config = dict(
    num_hidden_layers=15,
    norm_place='pre',
    init_std_o=0.0,
    beta2=0.95,
    train_tokens=579600000,
)
Each number is 128 + 24 x the weight over its row's rms, rounded and kept within 0 to 255. Layers, rows and columns count from 0. The size above them is the row's rms in percent of the matrix's.

# layer 10 MLP down (transposed), 1344x512, rms 0.0274, rows 1314-1331, columns 256-383
size [101 106 101  97 101  98  95 100 111 105  94 100 126  98  97 103  87 100]
[[148 135 149 132 161 140 139 125 147 161 138 136  97  66 161 113 117  70 128 116 118 108 107 125 118 109 134 167 135 159 131 168  90 102 131  98 165 151 116 164 116 130 133 144 123 161 116 113 101 119 178 134 150 145 152 140 155 101 144 199 117 125 101 120 134 120  97 118  88 126 104 150 107 180 160 121 122 142 127  98 136  88 132 204 159 126 145 135 147 139 117 165 156 124 114 171 107 179 155 118  75 139 130 134 101 150 136 151 117 143 118  95 105 126 204 143 143 116 129 134 126 145 101 121 105 185 120 128]
 [109 125 132 156 129 135 113 167 129  77 119 114 127 152 119 149 141 172 162 126  72  89 120  71  68 172  75 158 159 182 130 164 130 129 151 149 138 127  79 157 154 141 128  84  64 129 100 150 142 122 108 141 164 178 137 143 146 105 113 119 116 158  94 157 125 148 105 118 148 151 113 125 136 136 155  84 120 201 113 130 103 132 141 145 191 114  93 115 139 125 112 122 139 126 130 154 114 133 133 135 130 104 133 120 189 123 139 135 142 153 143 119 110 114 152  82 124 150 122 116 122 124 146 163 192 109  88 117]
 [112  98 140  72 115  70 121 144 105 112 130 186 170 140  67 127 131 138 116 105 132 139 131 109 123 115  96 140 131  99 144 139  91 130 155 137 136  97 125 108 156 114 145 136 140  92 128  78 108 153 108 161 159 155 125 165  97 149 143 134 116 105 144 150  82 125 100 111 119 149 102 134 135 104 133  96 140 128 151 139 137 138 137  76 115 141 160 129 151 147 122 119 126 121  92 144  85 105 183 143 133 136 117 155 166 127  98 161  84 121 139 124 159 101 115 121 128 144 109 103 140 143 119 130 102 148 119 119]
 [116 136 129 121 119  86 102 115 169 107 111 113 153 131 153 109 109 111 159 145 158 124 118 147 150 143 158 192  98 134 130 129 128 113 149 115 130 148 126 138 154 125 130 101 149 135 116 162 117 146 142 107 104 112 142 122 104 126 149 126 144 100 140 135 138 126 123 110 151  84  58  77 100  96 110 117 113 133 131 118 138 117 152 153 121 122 164 149  99 149 167 112  96 159 158 133 122 136 134 136 110 140 126  75 196  99 101 124 138 106 135 151 130 109 150 109 124 137 162 141 144 137 141 133 139 167 101  95]
 [124 116 105 177 127 122 131 142 112 140 178 153 106 150 104 152 127 146 158 135  61 118 103  78 184 115 127  52 145 132 102  99 124 140 115 163 128 134 163 110 126 146 111 156 134 112 135 134 147 124 112 149 110 116 155 126 156 156 166  91 162 160 152 127 127 151 151 128 119 130 151 150 137 153 139  96 119 145 155 137 140 139 127 118 147  90 142 126 132 104 110 134 142 121  77  79 137 133 133 143 125 139 119 157 105 145 146 125 165 123 110 150 110 166  96 123 122 138  96 161 116 115 145 155 141 107 166 116]
 [116 130 128 126 125 114 137 161 109  97 129 130 100 119 165 126 117 112 127 158  72 142 109 104 172 153 150 119 118 124 169 129 118 110 168 172  94 146 118 130 108 151 121 124 136 151 129  86 122 112 127 140 144 150 122 163 151 139 170  76 167 134 127  86 127 110 152 142 138 131 100 143 160 117 160 137 186 113  99 137  88 123 140  99 154  85 139 147 127 110 143 170 169 117 146  76 138 129 144 132 129 115 128 117  93  92 142  86 132 143 163 113 161 164 110 116 121 115 118 119 126 130  67 108 165 149 149 151]
 [105 120 115 108 153 118 111 109 133 164 105 148 131 113 125 141 152 123 101 110 169 175 117  98 122 130 143 164 109 132 101 124 124 131 126 178 116 141  94 153 113 163 141 182 137 138  97 143 119  96 138  96 118 134 130 135 103 147 119 112 114 148 112 158 150 115 173 124 143 156 145 122 145 178 110  88 147 141  87 103 131 124 160  98 104 127 156 106  86 158 153 105 121 106 126 125 182 116 144 160 152 111 141 116 122 135 140 149 130 142 156 131 136  84 125 158 156 139 126 143 119 129 117 136 150 123 155 114]
 [150 132 108 172 126 119 144 174 131 115 132 140 110 123 150 117 107 125 152 105 124  98 119 154 149 101 122 139 110 164 125 147 102 112  99 118 108 138 176  99 125 106 130 120 103  94 143 144 115  99 108 134 125 125 111 135 114 137  84 167 126  79 127 127 109 159 113 115 146 120  96 121 134 164 135 137 166  93 132 110 138 159 109 117 121 159 138 141 123 112 149 117  94 121 104 132 137 141 140 196 129 123 111 108 139 128 166 136 121 121 153 133 139 134 120 133  80 110 137 154 142 140 125 139 158 174  79 130]
 [127 110 124 169 140 115 124 145 115 150 123 135 138  99 124 141 121 128 172 129 132 124 113 117 127 111  99 155 146 126 135 165 172 132 140 215 161 135 111 144 170 189 107 133 151 123  95 132 145 117 140 106 104 115 151 166 126 120 154  93 156 112 130 115  92 111 134 140 163 141 136  99 123 155 123 128 133 178  99 122  91  92 106 169 119 106 136 149 110 110 133 120  94 151 134 166 117 140 144 119 164 123 153 133 162 151  94 174  97 103 145 115 170  68 128 119 130  96 137 156 130 120 101 107 139 152 119 164]
 [134 114 118 102  68 100  84  96 146 136 104 157 127 112 142 132 145 149 162  99 104 139 156  58 170 135 110  90 124 156 111 112 127 156 112 136 114 142 135 135 142 125 162 137  93 130 120 141 139 160  97 120 112 126  95  89 169 142 162 143 105 142 152 130 141 142 115  93  61 165 152 152 137 128 114 111 156 138 108 106 122  95 165 125 107 145 157 122 156 108 108  75 114 153 117 144 155 129 106 156 134 130 188 126 117 114 159 164 125  96 105 149 122  91 179 126 128  95 136 105 127 113 144 147  63 111 120 129]
 [133 108 151 154 149 164 158 133 152 151 125 140 151 114 122  76 115 117 128  97 133 122 102 132 114 146 115 101 131 116 128 112 118 139 102  82 131 115 126  85 127  84 147 118 121  73 129  79 147 142 186 121  80 199 127 149 102 169  55 130 109 126 179 126 141 142 123 163 107 136 132 109 145 171 133 111  87  88  93 119 158 119 120 115 156 125  75 125 126 176 109 127 129 117 129 137 130 128 163 123 146 117 120 144 150 148 105 118  92 153 149 177 152 151  84  99 120 118 128 135 134 132 137 127 159 143 128  95]
 [136 119 133 153 124 106 102 116 153 163 119 157 163 117  97 102 145 139 110 125 133 138  98 156 144 109 135  98  94 104  99 112 160 151 157 121 141 128 144  89 121 102  80 102 117 114 113  94 109 103 113 140 133 110  87 163 103 120 119 124 105  79 127  96  81 125 130 107 164 100  78 132 112 128  94 135  98 100 106 148 148 125 101 139 147 113 148 123  80 112 143 146  97 127 113 115 144 110 133 137 117 138 126 121 183 137 137 163 150 141 127 113 116  97 116  82 119 112 178 134 145 153 192 100 142 157 123 113]
 [106 141 146 137 114 123 124 118 113 129 147 123 124 113 106 150  60 120 118 113  79 121 141 102 116 155 104 123  93 116  95 139 178 102 113 148  90 161  87  80 118  76 142 115 137 171 111 170 121 136 124 111 132 157 140 117 121 137 120 101 128 133  94 158 125 120 190 139 118 117 123 121 115 102 120 112 153 138 109 113 130 141  83 109 112 114 152 178 146 129 148 123 127 103 126 158  79 115 126 132 133 145 161 144 141 160 151 118 161  92 104  97 150 129 117 105 104 151 119 111 102 132 161 135 144 102 201  89]
 [110 134 119  83 132  94 130 164 149 145 105 150 119 148 111 161  86  95 117  91 141 111 123 145 142 108 116 121 186 107 110 145 121 142 124 158 110 128 101 198 172 148 143 141 139 154 129 155 148 155 129 145 167 125 121 138 118 110  67 150 128 133 109 137 122 166 119 102 111 147 120 129 147 139 117  51 115 153 116 140 118 118 140 169 134 133 125 135 133  96 120 142  95 125 143 139 136  99 124 143 109  88 173  74 125 135 187 155 108  94 159 109 141 165 149 120 150 163 107 108  84 104 125  94 109 132 106  97]
 [119 120 111 113 117 161 141 103 154 119 147 135 132 152 114 110 143 132 120 118 135 105 115 125  86 149 148 153 172 132 129 113 136 164 135 169  94 114 163 123 143 161 121 140 154  99 127 129 108 110 133 137 141 102 138 141 136 125 181 145 114  95 149  98 119 151 161  87 130 131 149 129 120  95 136  89 122 122 142 136 162 125  86 146 126 117 114 152 148 118 153 166 126 116 180 146 184 104 147 140 182 143 112 128 141 125 156 136 142 117 161  91 122  87 166 136 126 118 115 131  75 162 141 140 111 114 104 147]
 [ 94 103 130 171 113 131  94  94 111 106 146 142 139 121 118 108 119 103 108 117 139 143 192 124 132 139 124  77 149 144 119 137  73 146 122 142 106 113 148 114 108 142 139 147 149 126 176 157 153 143 166 150 106 113 176 146 111 118 136 143 140 120 166 151 144  92 112 116  82 130 119 136 146  69 134 108 130 102 132 123 138 122 139  70 132 126 142 127  92 115  90  90 144 115 124  95 144 131 133 125 140 111  95 140 125  84 156 123 151 137 101 133  85 114 159 147 147 162 153 122 146 155 101 161 103 148 123 146]
 [107 161 138 116 103 153  95 122 129 157 132 156 111 123 136 125  89 109 162 142 132 126 132 163 167 102 154 159 111 139 133  95 135 140 117 113  61 151  87 191  38 161 156 144 143 157 161 103 114  97 217 106 131 167 160 122  32  91 133 160 121 142 115 129 147  99 149 143 124 125 126 116 132  99 163 142 135 112 112 136 136 129 130 156 143 128 115 114  69 138 135 165 139 104 164  93 139 180 123 124 169 119 131  83 204 176 125 145 178 100 144 121 113 123 135 123 108 118 168 117 139 136  77 107 156 166 134  89]
 [129  80 109 142  81 139  89  88 124 140 155 126 136 135  74 155 138 126 133 150 126 128 110 118 176 112 150 132 135 125 135 126 123 124 130 162 133 170 152 149 128 119  94 171 136 103 161 108 171 104 142 134  92 121 112 111 127 137 147 137 124 151 115 117 100 113  69 165 132 136 115 166 159  95 136  90 158 125 118 164 111 120 150 148 127 116 127 161 131 104 115 104 114 124 109 101 131 154 106 190 162 164 131  87 202 150 167 160 143 135 122 119 131  99 103 115  96 121  79 114 113 146 112 148 168 109 130 163]]
# layer 10 MLP gate, 1344x512, rms 0.029, rows 1315-1332, columns 256-383
size [105 104 102 101 101  95 103 110  99  93 103 128  99  98 106  91  98  99]
[[125  87  79 144 127  79 121 123 146 128 136 110 131 149 123 129 104 112 134 128 112 124 159 157 135 108 156 123 134 104 152  83 103 168 157 150 160 136 168 137 122 156 153 139 115 152 153 167 142 136 126 124  99 146 112 141 131 129 115 126 112 133 123 123 157 147 131 116 126 132  95 164  99 109 176 102 137 143 140 126 121 123 139 123 151 139 143 128 136 104  92 161 161 129 139 131 142 132 106 142 113 132 158 147 179 172 134 125 201 144 144 155 123 134 112 135 151 106 136 150  68 148 154 140 133 169 106 100]
 [147  96 111 120 197 128 142 135 105 158 169 121 159 134 106  99 108 115 148 131 103  71  99 129  89 149 144 187 101 121 136  89 159 109 140 134 153 101 151 136 123 151 177 161 112 127 119  87 175 133 133  88 136 174  93 162 209 163 111 117 144 137 139 137 134 156 125 108 129  68 115  92 112 132 146 106 114 137 149 148 120 137 132 156 143 126 142 124 117 107 124 128 139 129 182 129 139 103 161 147 116 121 110  95 122 146  93 136 124 128 136 108 121 168 188 108 156  75 140 135 148 172 124 149 126 172  94 130]
 [125 154 107 142 160 127 129 141 131 151 131 175 111 157 105 138 133  99 131 120 143 161  96 148  63 129 131 162 171 167 132 158  93 127 106 121 121 131 148 103 106 107 132 130 133 165 164 142 122 117 109 152 155 123 121  90 131 141 120 156 114 135 135 101 107 165 146 118 140 167 151 165 113 145 118 134 106 165 131  69 141 115 160  84 137 103  91 132 136 123 104 124 148 118 131 118  93 125 103 101 102 144 129 176 116  99 108 109 153 148 169 112 121 119 126 133 136 182  84 136 133 118 146 140 141 143 139 113]
 [159 118 139 112 119 175 109  98 115  84 110 129 113 110 117 111 125 127 119 140 141 152 124  98 158 114 112 121 129 102 125  99 107 127 139 115 136 121 145 123 107 153 136 168 120 168  90  83 169 136 134 160 110  80 155 106 142 103 147 114 168 176 151 150 162 115  91 145 114 133 101 135 130 130 150 122 145 147 154 146 149  94 158  90 163 107 211 146  89  98 147 150 100 139  75 113 120 139 109 169 113 162 149 124 140 112 125 154 133 118 101 124  96 189 121 172 140 137 101 105 145 135 144 137 144 130 119 150]
 [123 151 127 102 139 142 124  78 140 114 146 131 121 179 160 165 135 116 182 162 105 153 127 126 149  67 135  84 111 107 147 121 132 139 164 118 101 127 149 117 111 112  87 126 164 168 164 175 124 132 123 120 138 136 138 109 133 131 141 164 118 163 116 133  92 127 173 165 134 125 141 113 101 127 107 150 161 158 116 159  95 123 143 117 113 130 134 143 111 117 139 138 120 159  97 125 143 177 123  95 106 123 149 146  96  99 117 104 133  84 155 112 116 133 132  90 126 133 122  73 110  96 109 114 177 107 127 127]
 [126 100  77 174 109 144 119 122 149 108 121 160 160 166 124 169 130 122 165 143 146 120 126 122 145  66 143 136 152  98 141 129 116 113 109 109 132 102 151 136 164 144 153 130 150 158 145 118 128 136  91 115 109 142 167 170 134 123 168 150 139 136 164  86 121 162  83  95  97  82 100 131 157 140 137 173  97 160 113 139 145 120 140 133 149 133 124 131 136 111 124  66 144 179 127 127 153 156 109 105 130 133 122 164 131 173 130 173 110 134 124 115 170 121 167 133 113 148 141 123 132 149 116 158 105 148 101 121]
 [124 147  61 105 107 139 139 123 117 134 139 142 147 128 104 104 124 102 111 145 135 132 143 123 146 138 105 132 101 133 116 133 161 114 192  78 115 151 146 119 144 140 115 124 137 122 116 155 103 106 129 169 136 159 151 106 168 103 101 111 111 118 139  92 172 128 147 120 121 107 121 133 131  95 128 110 141 138 124 111 130 104 125 123 130  79 103 137  95 107  87 135 159 132 107 142 138  92 130  95 117 115 154 144  91  97 133 102 107 137 151 147 120 107 140 106 165 105 111  75 159 146 135 127  80 122 149 147]
 [113 171 114 137 129  97 154 150 129 104 132 122 130 143 105 159 112 112 143 121 135 133  81 115 133 120 104 141  98 161 157 135 136 112 143 103 125 121 136 132 117 141 111 108 120 189 118 110 114 152 147 115 103 113 125 147 141 142 170 129 167 129 130 101  94 149 112 143 159 137 117 136 106 129 138 108 144 145 108 158 150 104 139 132 121  96  90 119 131 131 123 174 147 130 145 109 158 122 100 119 121 122 120 145 110 128 122 120 156 136 112 115 118 116 143 107 147 120 110 127 132 116 124 216 129 134 100 171]
 [ 97 142 112 167 152  95 136 124 137  88 107 114 151 135 145 143 104 130 136 144 124 138 133 162 138 141 131 150 136 145 151 116  98 107 109 111  81  96 154 135 119 122 113 103 148 102 128  87  94 138 154 132 144  90 120 118 115  79 139 151 148 176  94 103 126 136 134 129 145 157 134 144 112 148 133 131 130 132 151 131 154 134 176 148 116 104 105  98 130 100 148 165 124 140 198  86 132 125 131 144 123 109 125 135 140 125  97 132 151 165 133 113 107 146 155 152 108 118 116 121 126 112 165 159 140  73 105 161]
 [ 98 149 118 104 155  96 109 158 146 115 157 124 147 113 105 195 103 142 147 173  86  92 129 118 157  99 158 133 118 119 142 134 139 156 148  82 142 154 161 131 135 131 113 119 152 135 133 164 165 137 126 118 161 104  96 162 120  95 163 126 157 124 116 116 168 117 142 108 161 132 117 134  89 118 141 151  99 120 183 126 109  87 126 163  93  99 159  99 121 112 139 119 160 165 108 100 167 118 126 151 120 140 155 141 124  79 148 102 163 130 166 101 107 130 154 159 172 129 116 101 116 109 108 163 108 152 108 124]
 [155 165 126  97 124 139 101 130 128 127 141 126 159 124 104 107  96  84 112 112 147 138 116 117 140  88 121 124 122 112 109 113 120 102 149 114 148 130 123 118 139 156  95 117 143 143 144 104 131 148 157 120 114  77 150 105  81 157 140 107 142 118 131 102 127 151 132 125 117 161  82 136 131 163 162 126 116 170 136 111 132 163 153 145 178 113 130 158  72 112 139 135 148 117 112 134 135 118 111 129 129 139 134 143 137 155 125 158  92 112 134 161 140 130 141 140 145 126 149 132 109 128 114 107 146 157 150 139]
 [136 130 113 117 121 124 129 139 119 122 134 104 143 131  97  86 161  79 122 153 157 120  68 165 125 110 131 133 134 144 152 150  93 146 139 121 121 116 148 154 151 148 111 142 132  94 153 106 143 152 143 142  98 119 132 151 134  97 141 123 113 127 138 134 154 117  67 130 135 157 125 144 159 128 119 122 101 141 125 118 124 138 161 146 155 132 119 102  88 143 130 151 129 149 181 115 124 117 155 113 114 144 100 149  88 116 104 151 112 156 137 137 104 102 130 146 117  92 126  89 133 105 126 117 135 163 119 161]
 [135 117 166 126 115 171 156 109  96 174 166 146  97  95 144 142 155 132 140  82 140 112 137 145 133 134 160  95 115 128 129 106 114 140 151 100 131 149 114 109 126 127 151 128 126 114 166 143 140 107 123  96 127 142 131 166 158 178  97 174 120 184 121 160 159 153 128 157 136 146 123 141 166 134 116 173 138 104 175 113 102  91 109  92 122 125 111 131 154 148 149  94 163 153 133 142 141 118 113 103 103 154 135 157 104 149 141 133 102 102 157 118 181 174 162 124 121 175  96 100 132 147 123  95 157 138  96 107]
 [116 150 117 149 140 122 148 120 147 100 144 115 140 177 102 112 147 125 101 158 167 120  43 142 105 116 151 171 109 149 115 123 163 102 117 130 109 132 147 121 141 126 141 139 154 132 134  94 157 126  95 116 167  82  99 120 137 137 141 123 111 108 127 152 105 163 167  86 137 144 125  92  92 124 159 147 117 103 134 150 125 147 181 151  95 129  83 112 157  86 119 104 138 149 159 120 126 128 150 124 158  93  86 129 149 144  89 108 137 145 151  75 145  77 168 131  96 148 154 129 156 161 181 130 124 114 103 104]
 [ 90 146 100 120 152  45  85 112 148 131 161  93 125 116 105 156 108 105 156 125 132 111  96 124 139 119 111 130 140  71 131 102 150 154 146 114 103 132 122 134 159  87 100 167 159 199 126 158 111 126 148 132 116 150 142  80 114 130 143  86 129 119  98  94 153  84 117 135 168 121 111 180 119 118 182 121 171 145 120  61 137 124 148 113  98 149 175 151 126 100 116 143 100 132 103 152 183 125 124  91  84 157 148 148 112 155 134 147 143 123 146 109 147 114 135  98 179 148 151  96 113 169 115 156 137 101 133 125]
 [117 119 135 160 100 123 138 105 135 116 146 118 117 123 162 123 133 114 119 168 146 147 119 100 143 136 130 105 124  84  93 102  80 147 117 145 109  95 141 129 149 110  94 107 125 157 123 171 108 132 112 141 151 135 145 117 118 133 103 131 128 165 125 128 112 124 116 162 140 121 157 144 114 104 142 123 111 145 132 114 154 109  91 147 128 152 134 139 113 114 135 133 124 117 131 141 137 141  96 130 120 139 147 115 146 140 135 155 114 127 106 115 107  90 114  87 139 130 122 176 153 115 106 139 122 161 166 150]
 [ 98 122 141 126  88 134  72  83 120 154 144 168 128 146 102 178 141 117 125 123 128 125  92 110 169 113 119 184  96 170 140 158 106 127 150 148 107 151 167 150 125 153 118 164 142  99 190 114 149  80 157  98 149 113 106 153 132 142 114 108 125 159 121 123 113 103 105 150  75 118 121 144 178  77 151  81 140 108 137 150 145  85 147 140 138 133 105 133 120 110 121 103 125 156 163 108 103 135 112 159 167 133 143  75 164 139 127 144 171 149 138 138 146 116 140 130 119 128 128 146 123 172 119 161 128  91  97 138]
 [141  96 120 132 148 182 122 138  84 144 128 114 128 121 167 164 124 118 135 122 120 161 100 127 141 116 148 202 156 109 126 110 100 108 123  91 136 138 168 108 149 109 125  88 133 152 135 116  80 179 154 119 104 135 132 120  97 115 105 102 115 139 148 116 154 112 115 123 112 119 123 123 128 111 136 136 114  56 148 123  94 130 111 112 128 152 131 173 141  83 141 125 146 153 139 156 111 107 103  87 159 104 136 172 143  85 143 107 127 118 113 136 118  99 122 154 125 119  84 135 101 134 143 126 117 183 157 137]]
# layer 10 MLP up, 1344x512, rms 0.0309, rows 1315-1332, columns 256-383
size [108 101  94 100  96  93  97 116 108  92  97 115  93  94 104  87 100  93]
[[115 109 120 129  95 169 108  97 112 127 149 106 125 116 133 119 169 167 134 105 175 112 169  96 145 138 118 134 108 149 120 148 128  65 154 124 129 105 114 151 123 107 145 156 156 127 107 149 176 103 122 100 139 157 134 156 170 111 140 103 116 100 106 146 124  98  89 104  97 154 124  90 132 140 107 161 118 105 133 135 134 143 136 100 110  92 149  97 129  79 119  86 140 146 105 148 117  97 109 142 167 113 124  81 110  96 130  96 122 148 169 108 113 146 132 133  96 138 123 114 117 151 116 120 136 144 118 130]
 [112 129 169 122  72 123  92 111 144 148 126 110 132  90 121 117 142 119 129 146 127 132 122 114 118  91 118 117 133 129  94 116 101 121 136 128 146  98 127 127 159 184 124 100 156  85 129 146 145 111 149 176 136  69  82 148  87 102 122 151  89 124 146 145 132 125 101 110 150 119 135 102 113 120 151 173 136 121 119 149 141  78 152 159 127 123 141 163 133 116 125 160 133 157  88 140 155 151 103 124 115 167 143 114 113  97 106 137 139 117 148 124 115 119 133 125 109 146 149  96  87 109 133 152 124 135 103 117]
 [119 128 106 156 114 131 137 112 122 135 132 152  93 122  84 118 106 142 121 143 157 129 120 123  81 108  77 108 123 157 116 128 107 140 109 131  95 162 108 119 116 152 102 123 137 142 115  82 119 145 118 125 149 145 122 116 159  94 119 198 118 202 127 121 143 141 131 128  98 162 114 157 138 146 116 142  61 131 175 135 129 128 159 136 138 152 124 145 155 118 100 183 164  99 122 145 108 114  85 126 121  78 139 196  99 130 142 127 139  95 141 115 140 148 103 145 141 100 135 149 134 101 116 172 140 121 141 114]
 [106 105 112 149 134  86 115 137 127 126 144  94 143  92 122 162 138 141 148 140 160  93 118 165 111 116 115 153 127  77 154 134 160 115 200  76 125 157 136 129  88  71  87 114 154 134 116 146  87 140 191 134 144 142 115 126 133  91 117 112 113 123 147 149 139 134 104  77 100 154  93 119  99 123 109 126 136  77 154 114  94 125 114 132 104 102 116  98 110 110 149 133 136 112 141  94 153 124 140 158 125 132 108  90 102 109  85  69 118 148 124 126 146  81 114  95 194 115 105 139  99 141 123 140 179 140 141 101]
 [139 136 134 125 102 168 132 122 142 170 105 131 140 132 106  92 135 117 188 164 166 125  95 124 153  84 139 162 150 112  89 103 129 151 105  90 136 110 119 128 114 143 145 141 123 123 107 157  97 123 121  99 114 119 121 141 111  91 111 122 101 115 109 130 130 149 166 117 118 120 120 123 115 105 155 117  99 133 181 119 139 136 147 127 111 150 141 140 135 137  92  90 148 148 107 129 175 143 112  75 102 157 162 154 139 152 131 143 157 149 101 132 112 140 138 152 140 178 116 117 130 168 135 115  78  77 113  88]
 [134 132 139 107 137 131 160 154  95 103 105 149 129 131 138 136 141 134 136 130 128 103 196 106 182 147 120  77 141 111 141 131 114 126  98  90  96 157 132 141 118 118 113 122 136 156 120 111 142 160 100 120  91 166 127 146 166 107 111  99 132 139 124  89 139  95  88 122  97  93 102 141 119 124  99 147 110  97 161 133 122 121 123 138 107  98 107 138 143 111 119 142 157 118 130 116 126 136 121 107 126  57 106 157 166  88 100 177 106 109  91 130 129 145 137  97 123 145 131 103 148 146 118 140 119 118 105  93]
 [121 138 133 122 126 183 149 104 121 166 143  78 148 146 131 118 166 117 134 138 103 120 111 120 160 137 124 161 140  97  97 137 154 105 120 129 124 108  78 112  93 122 146  74 114 107 124 172 104 169 121 121 137 185 154  95 106 125 166 146 135  96 158 118 153 165 149 135  89 133 148 105 100 123 153 160 106 138 117 117  67 162 120 147 140 118 119 133 106 110 114 179 160 107 110 159 110 166 170  69 149 103 154 102 105 122 113 110 165 127 163 147  98 134 148 174 145 149 128 107 102 121  81 122 176 116 144 151]
 [131 120 107 119 131 119 167 147 154  92 131 138 132 116 128 119 134 113 110 104 147 107 113 128 151  51  92 143 108 126 112 179 150 130 140 131 178 148 116 128 114  81 117  95  98 173 113 126 106 124 118 150 102  89 152 155 125 103  88 132 129 111 163 136 101  96 138  93 146 158 107 126 129 112 125 105 139 143  95 121 144 129 142 137 153 109  94 156  95 150  82 137 131 104 146 122 166 139 128 132 140 145 164 132 123  96  81  97  68  65 143 144 153 146 159 144 116 139 134 140 146  81 101 121 137 136 140 136]
 [140 133 120 152  97 148 156 139 159  95 118 129 131  94 122 113 163 129 113 130 140 119 131 176 192 153 126 108  98 117 120 134 112 116 147 105 128 103 130 126 131  90 120 123 120 107 148  90  93 146  92 137 122 114 160 120 110  99 117 120 161 155 152 111 137 148 111 141 125 150 129 120 150 140 108 108 117 137 112 149 129 123 121 145 163 132 121 129 118 116 108 142 113 148 173  92 129 138 167 130  80 107 124 162 135 101  89 122 169 178 110  99 131 132 133 139 142 111 102 148 114  96  70 165 138 133 155 109]
 [ 86 153 158 127 109 108 126 152 142 111 146 152 150  97 119 150 161 166 104 113  87 120 130 146 151  98 132 151 101 129 133 118 140  95 107 140 171 157 146 176  98  97 157 124 170 126 124 112 165 156 131  99 115 126 106 130 104  98 105 151 121 153 155 127 163  93 119 148 124 105 139 111 156 136 175 120  94 148 138 131 125  99 133 105  91 148 154 110 109 129 109 114 125 133 142 121 115 142 163 133 146  85 128 125 110  86 120 136 137 158 131 114 116 133 145 134 123 139  86  91 146 118 146 129  97 151 148 137]
 [142  89  98 143 112 147 148 105 116 134 112 111 132 195 127 101 135 108 163 132 116 118 125 117 104 164 111  88 113 158 108 131 138 115 115  94 106 104 136 122  94 124 180 104 141 114 111 170 130 127  84 109  98 147 111 107 105 148 146 134 152 149 119 139 170 135 171 111 112 125 143 140 156 101 205 125 122 127 149 101  68 120 111 106 143 141 118 136 150 122 157 134 143 141 133 137 106 133 109 101 145 113 141 149  97 138 139 131 147 134 147 135 129 171 149 123 127 150 107 137 140 117  95 136 135 115 123 194]
 [109 127 133  96 158 159 162 150 131 129  99  79 141 144 117 161 144 168 152 132 148 139  91 172 124  84 168 127 172 117 143  92 102 168 130  80 138  85 143 143 167 134 115 154 127 124 154 137 122 113 135 166 127 121 149 153 138 144 166 115 127 126 156  96 133 137 113 122 111 149 136 106 123 145 152 138 111 132 140 118 126 117 178 140 153 136 129  61 103  94 117 142 111 174 116  96 138 137 124 125 129 116  91 141 138  95 108  99 101 159 140 173 141 110 158 165 143 118 122 135 171 134 119 151  88 185 124 197]
 [140 166 114 122 149 131 149 106 128 154 114 110 111 131 115  79 170 103 114  90  80 126  92 100 118 121 117  95 113 111 140  91 121 160 169  84 141 149 146 107 133 110 109 133 154  97 152 101 113 126 120 134 150 153 141 147 159 173 107 113 108 115 143 116 153 101 162 131 184  85 132  96 105 136 141 175 110  85 123  77 126 115  91 118 125 133  91 122 143 124 164 125 134 107 113 132 135 135 157 139  88 109 106 127  92 122 109 111 105 145 126 167 152 112  84 194 127 127 115 159 113 127 134 159 165 119 138 130]
 [151 123 116 145 125 134 152 193 141 113 153 160 113 132 131 129 105 127 100 113 165 143 151 182 176 145 135 115  95 136 153 174 122 140 127 138 172 123 147 132 155 109 106 153 102 126 163 129 136 136 111 100 107 127 135 100 124 150  71 122 137 150 126 160  87  96 100 149 158 121 156 122 132 107 124 206 148 136 169 136 124 105 172 131 153  81 137 143 136 135 151  85 155 135 138 112  97 143 152 150  93  86 103 155 150 119 118 146  89 140 145 139 142 142 130 172 116 108 107 151 157 143 125 144 140 126 140 115]
 [142 179 107 102 123 105 150 119  80 150 155 142 132 138 135  98 158 138 196 114  98 102 129 123 107 119 162 131 167 135 131 144 115 157 135 157 154 124 111 158 106 169 151 164 131 146  88 128 128 112  88 161 138 113 119 119 123 103 136 126 127 116 142 105 107 158 152 145 132 170 122 126 125 153  81 172 128 102 139 131 112 143  73 158 124 103  59  85 120  91 145 152 132 141 122 127 136 132  77 111 166 167 138 120 107 135  99 120 128 118 175 141 166 115  97 102 133 133 119 133 100 110 171 123 145  73 127 158]
 [139 101 141 114 118 117 125 138 147 155 134  71 165 137 173 159 172 169 128 125 114 121 128  96 112 133 148  89 108  96 166 120 120 188 118 148 177 151 139 103 197  99  77 110 101 145  88 128 157 107  96 161 123 110  98 125 177 107 176 106 130 139 113 103  71 160 116 155 158  94 118 169  88 157 129 151 145 151 119  98 105 118 113 114 120 140 163 138 171 166 152 108 147 119 142 143 133 113 136 127 106 107 171 188 104 141 150  65 107 119 140 144 117 170 109 137 143 111 111 130 170 122 101 143 141 109 154 159]
 [136 180 124 165 136 157 138 151 117 109 155 137 120 146  82  97 155 178 139 118 155 170 143 163 135  87 126 130 130 140 111 174 117 163 125 130 130  79 160 120 139 143 139 119  69 129 119 105 138 135  98 102 125 137 130 159 163 114 119  97 134 125 154 135  95 139 146 151 118 146 119 134 137 102 107 123 116 141  94 167 166  91  98 111 109 123  90  92 159 150 151  90 162 172 133  93 168 134 138 129 111 104 120 145  93 154 109 106 112 171 131 104 131 148 120 182 136 161 135 141  75  80 136 148  95 140  88 115]
 [151  91 109 107 148 105 131 113 107 127 110 124 153 103 133 103 144 155 124  85 118 144 149 125 128 123 127 129 152 124 128 105  98 119 107 161 133  98 147 108 125 107 128 140 124  94 158 120 140  84 145 176 121 138 118 129 106  50 109 104 170 154 108 185 145 103  91 165  94  88 113  91 124  69 122  93 136 136 138  88 158 149 131 127 130 166 121 126 190 144 114 125 140 144 147 160 128 129 107 151 109 162 107 115 176 131 119 161 159 157 142 146 102  95 138 133 157 134 126 119 148 207 175 122  96 124 121 120]]